config.toml
norm_eps = 1e-05
attn_scale = 0.177
bias = "none"
init_std_qkv = 0.0472
optimizer = "muon_variant"
lr = 0.0082
lr_mult_up = 0.888
grad_clip = 0.5
warmup_steps = 200
decay_shape = "linear"
batch_tokens = [16384, 32768, 49152]
seq_len = 128
doc_mask = false
dataset = "wikipedia_en"
Each number is 128 + 32 x the weight over its row's rms, rounded and kept within 0 to 255. Layers, rows and columns count from 0. Numbers have three digits each. The size before them is the row's rms in percent of the matrix's.

# layer 4 attention query, 128x128, rms 0.0859, rows 0-25, columns 0-127
112:096092155126049110121185088125176133129150065144163123146182092113103157090113138152152138139183124103128118157109151114164162085099126125124140137141142171155050158118075153103065141134051143117132105148157141086091113161122170151197110134169167097140061076089061106131126123105198103163089156099161119167176142114095140077120146170129142147121125086143104133075129127183149132136119
074:128112075133104122138123118145049124130165115140113110163159180161101127178154159091093105147148065087170133092116139153070121089169120124127124119114146136125131108193186130150208170137129092121195116133118176123125110094152107176141132059055129118081119160159157181153113070149111120172120071088113185155117118134068099136132139089115091176141191111106114106173184139139129141095135
088:114091121192125122074108135116145064144141117118083142186122119100156155055125145109121178159151156077104101152109167158106160160129121133105139105133083158131165187092109148126096116135109124095179072114114121159095176175132107129136150112203153090105120095120086096151171124087141139124142173089168149169121105129086135172202118183128113173138099113135052138119158169091132131028119
096:149111115192090090158159116063072136081159107144109073125082077110120142048131147136185149148154091137151149146135208158135145112110185105121148154138111145142085167081079164092078159117070145077110097101135186101164126129153151178138155140142153057175102112136132114161164139139177101111151114143109125091158143105133115066106159164134151126158126172163091136087091120172163091117121
086:089115070153194105132094094163150144126129167117137109120095093132151132177178070090155095126096141157125107117121164120144106110194078134146157161125109090115111128137123172127181164071182141131152127103162163104148063182134169116114122141132127160102093074159113148156202161092138145086127105123097132137087187146111140131169150171125102134170187155124118167049062049124095110144122
087:160134085136147110201077104137118145115173141163135086121091140105118166128184139099132109163141168126155122102095165188136143123105098173101161095114138102090118194092106134067171191124149119101118117110130197131052166065121135082086159140120130133189160143124148135101085149127134141108126075113122102092133120107107067167110123119092143196075150134140072089162142166123190177121079
081:165133164160126095196127109108177178160139128146192135115089106089122155103113153152096164118085132169121131103130157116140138070091131115087159150122119156073102153094055149109115193161105179112114115101100173138131103210099161142144110197071088090193097085107082159145130160107132149076115086132076150171141122118145129118157090143111190124189103144104133081134134101166144141151104
094:125107073134128086134109104126116138110112160187130118108126177134105070178124107166147129165085165166146139146146134063122157089092140128090121092141148129118137130127050101115138150162194173111187121103092139141071117150136107110108144183161109150057085089142117183145090176100094166141134098197100183091095123054185141162141166117113146118187116121101125150097148095100189136171119
087:093142123136105149120104147106147142123148072104143143117074158151132087145143151099156123094105208086110168081122129205154091153142099135193124166084131162089154118156188116134134152081170148111140118081110096135165101105145105064114180146141136117188099196137151106116097072168169108006116109135167129124165119121119065108163095093108101130134122145149110148137124118171105106159176
089:142160070103113128136167131136117155086110113109104145116180175094140156117093081091156102124122100078122151128158185132073069132152156100128144128141111149182134080169118104129082108116175141168122137136088089116149157115118105114097163090086168130112200216168157159106199048137115148081157147141160096160164090123107128083080130189153147114100092125123188129154102120150081136116073
073:187143102180112145076149106125127115131103060139137154117170152069136138123118094170146130149120153125113140148162134118106168141144084160119124136075129120159105165082123152098050126182118113064116099141181111137092175083096160141096094109165124136089117127137146106119122093173146058160095122099156102104090139103045141139169025144138153173147151193173110160155137100081145167130089
090:086172077120141140164150150112104108105129182122121121105125142072129198101171152101132101102129125145161116108143121115127077172131075092120120076069120124103171102159138110108137087119172087130173141115139182136163105135146141149160173182120112147117099159226183117128104162134044154118125086142049099109095162122102106123125154080147135158172062104116127172138091150083155140190088
086:104154144150123160152159091118164158077150164151053152093111155131148130155179122116116187094119141120135105111142129127126148096068149110195142156128076163144126126144115149051108125077159164078168128100161162125176097154123141095178118082111101148164073016147100110107118160080181096112085154152109126165114128064167104151137151144046168148140104133121173109132126100169119130119149
092:142125072074112118138164099116098143095142140103164068166132232172162144140146124131118129070079119116172077113042115174145137068141122154116129136150171139097103119134124189123129181153155144119163167119127135131073125126165139143140190162089131122143113132114113153150064132089100133203078118138137182129133124095094090188121107139146142121142174098099082197115176141111150094168125
087:113160169090133076129088139149052100112136141104120099097133176216139079085126116139125094177093119142109172133165076185154160134138156117163179140130172145168119121161191102098135135130186131090141158138139119120186134107152076180107165083024116138119110092136142142123106188131055131120125126138079125104095125139148086117176076126121110150103096149178169115112161117111100136102102
079:139153125173082154106155110112172146135089095132050166100146135061033153180143091140149124102111140101158075162129129105129177136099095120127129158144055174147079114126127137118100122089175131098107126151182114140113130168086086111163166126133096124204137076105135120172185099111173112176112139127155120146171126125180160089151107129122157104145055164081115122149085137150115100188108
094:142155141158099152141120136130162164078137082206110126080092081153123099071139154126085151119176132126115139112108145093121150143155171163116118150139162106182123077138141123134159147134128110115191122107195142173110136140125125143062202163099136122143095124148112062061157124085130090113163154149106133151090102106164109122062131086118150115179158091151064230106106102108151190148107
092:100173133110086092116170143153150132091152124123145116085126115085107167137104159139131133119139174103073178117076108129141067167115163138152173144150136124115093194103080153160054077171153109154115133103130139111149131164118175097160140129163109090146119061172141094130114153118068093121120174143116061067151136164153136094138155165123068161157190059127167102098078092162140186151145
103:109100187122155156075152131085124134173156114132154137098149078129144124141102128130073164130184062124103100155104155154133154135140163144108130081130142145176117123117135185083131061054148118111091135110115153177062127164175122136150097123153131123126101140136060099150157170113159145201148104119050162193107191192098100079143145183142107111110097147135097153128097086161117136085094
103:120127101133121090110113152111142143171136103164120109088096090092136070067086153094075164124106098145163096073091125161145192131148089113146144151154165167156067162105128090110124116160173119127062139126148139152118103116160130042085114138134141142134110110098152064183164129140180152105128140163165176166149135153207144109112103128110136134135089184153142197096067149097097178118071
091:146143104056150167209114113115115143089126111148135187145119118099143113169075157122121131110157011134099148189185147164143090101105105094102142108192122093149103123134115139157119130144137141093132142066121156133118161148152111159092141071119107143178098125137163130130173108102118161092132132076107163111086121057146096157154135094137166168086129147062088178086161123179159158152097
081:151116103145163143149132205141106124149099092131140132148142136206110056151066166146164133109170113062205142163154155085196109128096134093072086106133185145135124108097153125136179116140078141119130079117099105097139129164176107113110141133128127120077116165128149109132153187050120097086083097168133144085160133156095128112119163109088137090155116129068152119132123175119097121203107
094:115145131183153157099060153171159203101110080125067142121109120186150123084174148136109165127103078160070159111096120101126119168196154059190141170174128106072113107162158129139076144135083106164119099148108138119162153176105122165149123141091077158124134123160128119155122106101090055114133083089138132124146136142155140137081116181132094114108101157085129156199139175120094146098105
091:119113112111086155117091116082164166054125150097090164111214182126104144113138137173180176095142128106128129179106104140174149128135210177162090124079105120100169160123143089085104136099078107085097125148137119117120196128137115197135152139142123075145163190168110142116066128135126116128154078078213111115106150058156124139150133139131122139132099121120112165127148107128090132079093
094:081154163132127142097133177080181153065139125122091112154093100140132082170114095151114158143166076106083074174203147173110109157127132117165138146184157176105115155126099121131086150086147111171157077147127120142140103167115147140121169101129110123064103117121084133145151093127066115132207208179173106226140162103111121142126122104109125156155091102161114113136164164154146112148158
091:145078109147081118125127098136108097191105122104117153159112082121103138087221119139132093151097146115150220145169145132124121110140173131190123081151209132158107126106126117130195144077169123078120133134106161139119119112168154120136126153141128147111108089165072146054185138162154118160133152086074107129146096083106098123163155129068057173087111165151149115126119159131143059143128
# layer 4 attention key, 128x128, rms 0.0886, rows 0-24, columns 0-127
080:114055169161181126105115150091145058106074099150167115112090106119151106156119116130168149170118116149110145154145133075098124157118139177143144148132072115124159071156151089122125166109055120058108109155127108109132092145164134170140145133149115106178141163070105162103197097137175140132138195138144106132151147096136196177186141204157104129103100094103169140112061144120107093096157
086:134120167130087092109162074123184091143129054137145180118176119156105117144101135135146182138092061115132146128133193089122135099095181118101120157123101155140074108138113071101139093120069195077166121137125126109163125154062101139192138115126169144120105041070095143103170113153184153108151176131166081132156164103142151089119149155121140101103094127144129096141127171177100111112177
073:132143134171129161128139121159204126218178143106138146124134146118111133146107114141098094130110157126109105107117107136209148128093091147141099129178122124072111156157186117097110064093221112167146172114153092184163124098095110089178076143074149145109148063135143130142084164118107183159105111148143113157140097150072128127108154074110121149127137124135170086187166194119096089141135
085:125123128097153149135070132077169106195106152128123129114141110032116136120097096160134163070126169101063122114170174090137162111126131143150091097177112125173130129088138123155107096103154112168137115141175083103122111099129186169173167101168085150150139128075074103174203078119135113140122157122159106105096154105103095148204115162132131178158180076111183152106103110118169138136096
094:111185190117170154116159120143154118173120163120094124169117062144091094110137124113176138184177105156148130090103133080114142188129140093151031131186115149160123143064124135092123132135115133120117122144131119118095085124099171165137142130059133101085165093104064147163151064072142162142143122151176126143132148126098170068123148151088160195175129082119134100124142163182122133106075
090:158138151112159110153158124145139117149103148104117122146192117128139083182112112168171122147138134109139156150059152102109067093110194115114140146110143201174106114133136186112124136129215153124138130090085070134089163174202126102128171109078105168076107065118145176170106113144112122129156122143110138093121141064117128122048154094147109124139179133074126165074109112071110154147163
097:079145086139147155063116111141111097129124156144150130137139129126128162116137137087104107090122084146155113134101143188120187072244108185115132136132075133112149106181142151051113105141056063096122144141134141124123100160181157101092079101209123139108125180122161089131138180166149100193108080102109143160167143071093128148175103121133107131129079115114148141157110113127142135088114
084:194147131083126186110158150153093127159128109080168097147143243119130095114176154121069173126147100138170104105048135148112119123181093110128166130160135095120156116147142123178183156106181138120094129074079120109192133154125117099162105127069115153120127091113121098126096118163115122090133114107128098083130162175061061170128125089117141121158128132191118109185171123095122132136154
089:166090090092127198085149113177092158182138139144145100156143101125130128120137126144159102132095089111140130088096137116071147125063149117109084151168108097169097164161082118174133095174128089147116119167117102144119144169125163102107091165073110181134155091114183110086039143112096129208162112151050119129092113084128146114109191121114142152150108177118145127097144132102155163209128
099:127131115128110140203123133074170085130116123151125094163088099103118142070127132164137199099086147110126149169151133074179166152108111081174121121131153131079113176122175138151141142090093125046088144118189067136092146156077152123108168096152091141207154115068125171173110111152154133094107102090144134145114157143098114173164151139117090186135144077100157061116102139092162128133136
087:125140106085117113104110095107123096084119189148146126163086139124098105099139157086151176089126159110149127105072081201172177116065130114161116059120145097116119106175100153123154153159171185189120092137103115180095131112116143113162169185121121164139093129145118081164092144104163134098116115182089175137067158156128160149076151152173185190144123141175154085138146081166098111107139
099:127150089058141100137081125147116160147148110139100150181156106170185088194175141044100150143143114148107138093096063135154152130139100076153052143170152143124118137120168107106118154185065181118193092167108109134130106125127144116126132109108131151150099122101118138060108156131157143093190103131113152123121153141185109187095097125140187086067137160089121160157133116185163157113129
086:112107071129163153099099113156130164066209202110140159135157091144128129136143140105107160182135138093184144169072168209093093171198129110082118115071126112107161148140119069130104145142124094155143151071104169081086158146123096100100093166150152092160094157118145156091109092134122153081103081121103114073123145108108139113152141158132166152143139183123102185164156151092156115101106
090:107085169147197112146147090154140177172127153125131149151070157136130137153146119099148170163156100095161112171174118172081085116186132082172082120061105134124159156143166075130155134153174143100191069136147134169154088162085130137121111080132122145147118097123120105073126112143115061077144103209152135134124174133051079150104159134101107123111133122129136172159116162119058110159114
096:096145110198147111138114088114142107152147103105127178137104148136105167105129087154134158080084100135136121136137177108102117149119201163138090146131099096079115096082095126131104134096103146180096164150135141040128126142108192143102132083165167151129135200057174116172236080145177141103105162130139112137105148153090140107156099168119125130119189117117136097148110125116112064116195
083:108115079176037070133132090113150093098119138165166110087091103039145178105122145129123149101149103150125108171174134102091193181124113100108149139146134085129154171154124183152147103119079110173132138176116065147133124146162183123063148159156145086169188168108143125156156126167132082169122107109124131094164156129138104143116132151123123080097161155094086123098082093100148157190139
085:095060094138121092151145064115130177135148119117128104172111156051108131181151083090193144128136126098115096117151129110136160093185091147152115095175146135099125132112168129133081116118115099125076143123147136125204112086158164138157134147211149117088149116078114161196124079079129125056124126112125121100083205144179107097141124119118135165129130172112215120135127117156080142098121
096:126062148114106126177103135078118158137168121102084125050170126138148139103132129140161121121111170161132093149156107125129140072101113135116128184149127156086118113161119120151134144092158113112108143131101144173135173078179110172090149120081101115135141220131107174150106095154056127214080120136047191200117097116149118151118085145122077097119074175123126101142127143092131099182121
085:159073168170131078121078111134113193166122155120088115138128167127124127161152070128184191131131094133155239129080102129148066073078155122083080128132156141145158127147153099151077163138137167117118146120169094132145082093161109081107135151095104077129148106111170138080122085174136076117161087156122165112084136164111132134098097069139131144133179132106136148144156081123164156150168
098:126145096129150160136150105139156172147170111098101129208156129160173141173175104096101077109183089107149121153098130154149116160153172166160129063109140143091114111129128155173100133150132117162112103139103071164132104137139146108177104159096088111125088173165162156068120131033118143166161101109090116166122109146071086116023129123107128073134177106100092167151149124098129119185143
086:073158108190142151165103104105113093073121113133099144122169119080109147082113047145152133166118142127173098117130105111110141123187129112137072145104094134154168131116148134112084114102067138134056128163126068148195091133140138068182162145181107078134203142147099165093088150209192154125137120158139077098143164112099134143140156110159149146143152153150106122157151113069085122123103
085:096102135178163080123226064104082061131084136162104053119177102140147174115184109105094139084077086139064106090152152128107151130126116117126122115105131126115096111169129127103129127093188116128166189134126159167160097133089086135146154147138107131123169077099195138093145119147131158128152136135183091131085141122150190137118135131107095101166078095157107160134144176124196122102153
094:167126180107153127148116114104176096090120114119140091110099115074138120101098128137116168080129115077164124135172157085097150142081130166098196141155153143066079184187119089133068186166104142066087118130114111156142100127122150144164140108182118171149114193117100165133118070109160145160109128174081122081123107138202108149144141170108195134122079121112117115103090118128149147072190
095:128129088128117191139117103178048139188108159081124094139146128160124144089116171110108113076155149069115097085093160175087084187162115067128178124142145183155103124091089112124121123165075114067117126131089160145136137101131065123077107061148139179124133116163142129131138182139138140076141171157097160125105129173133159086165186144134090103111143144177137100143103105141123081192128
085:200118126105201103122098126191046187198129093126193102126161095140113145172133124134094130090106203124204110130099113117129125138103103154146091132100116118128107132128112149150129198105112089156156141094102110127076079135144080103132129113132180141145139085133116161119109110151130155097118081137222111080125175155141097111160140081124125125146121205122180105121150151104074134100148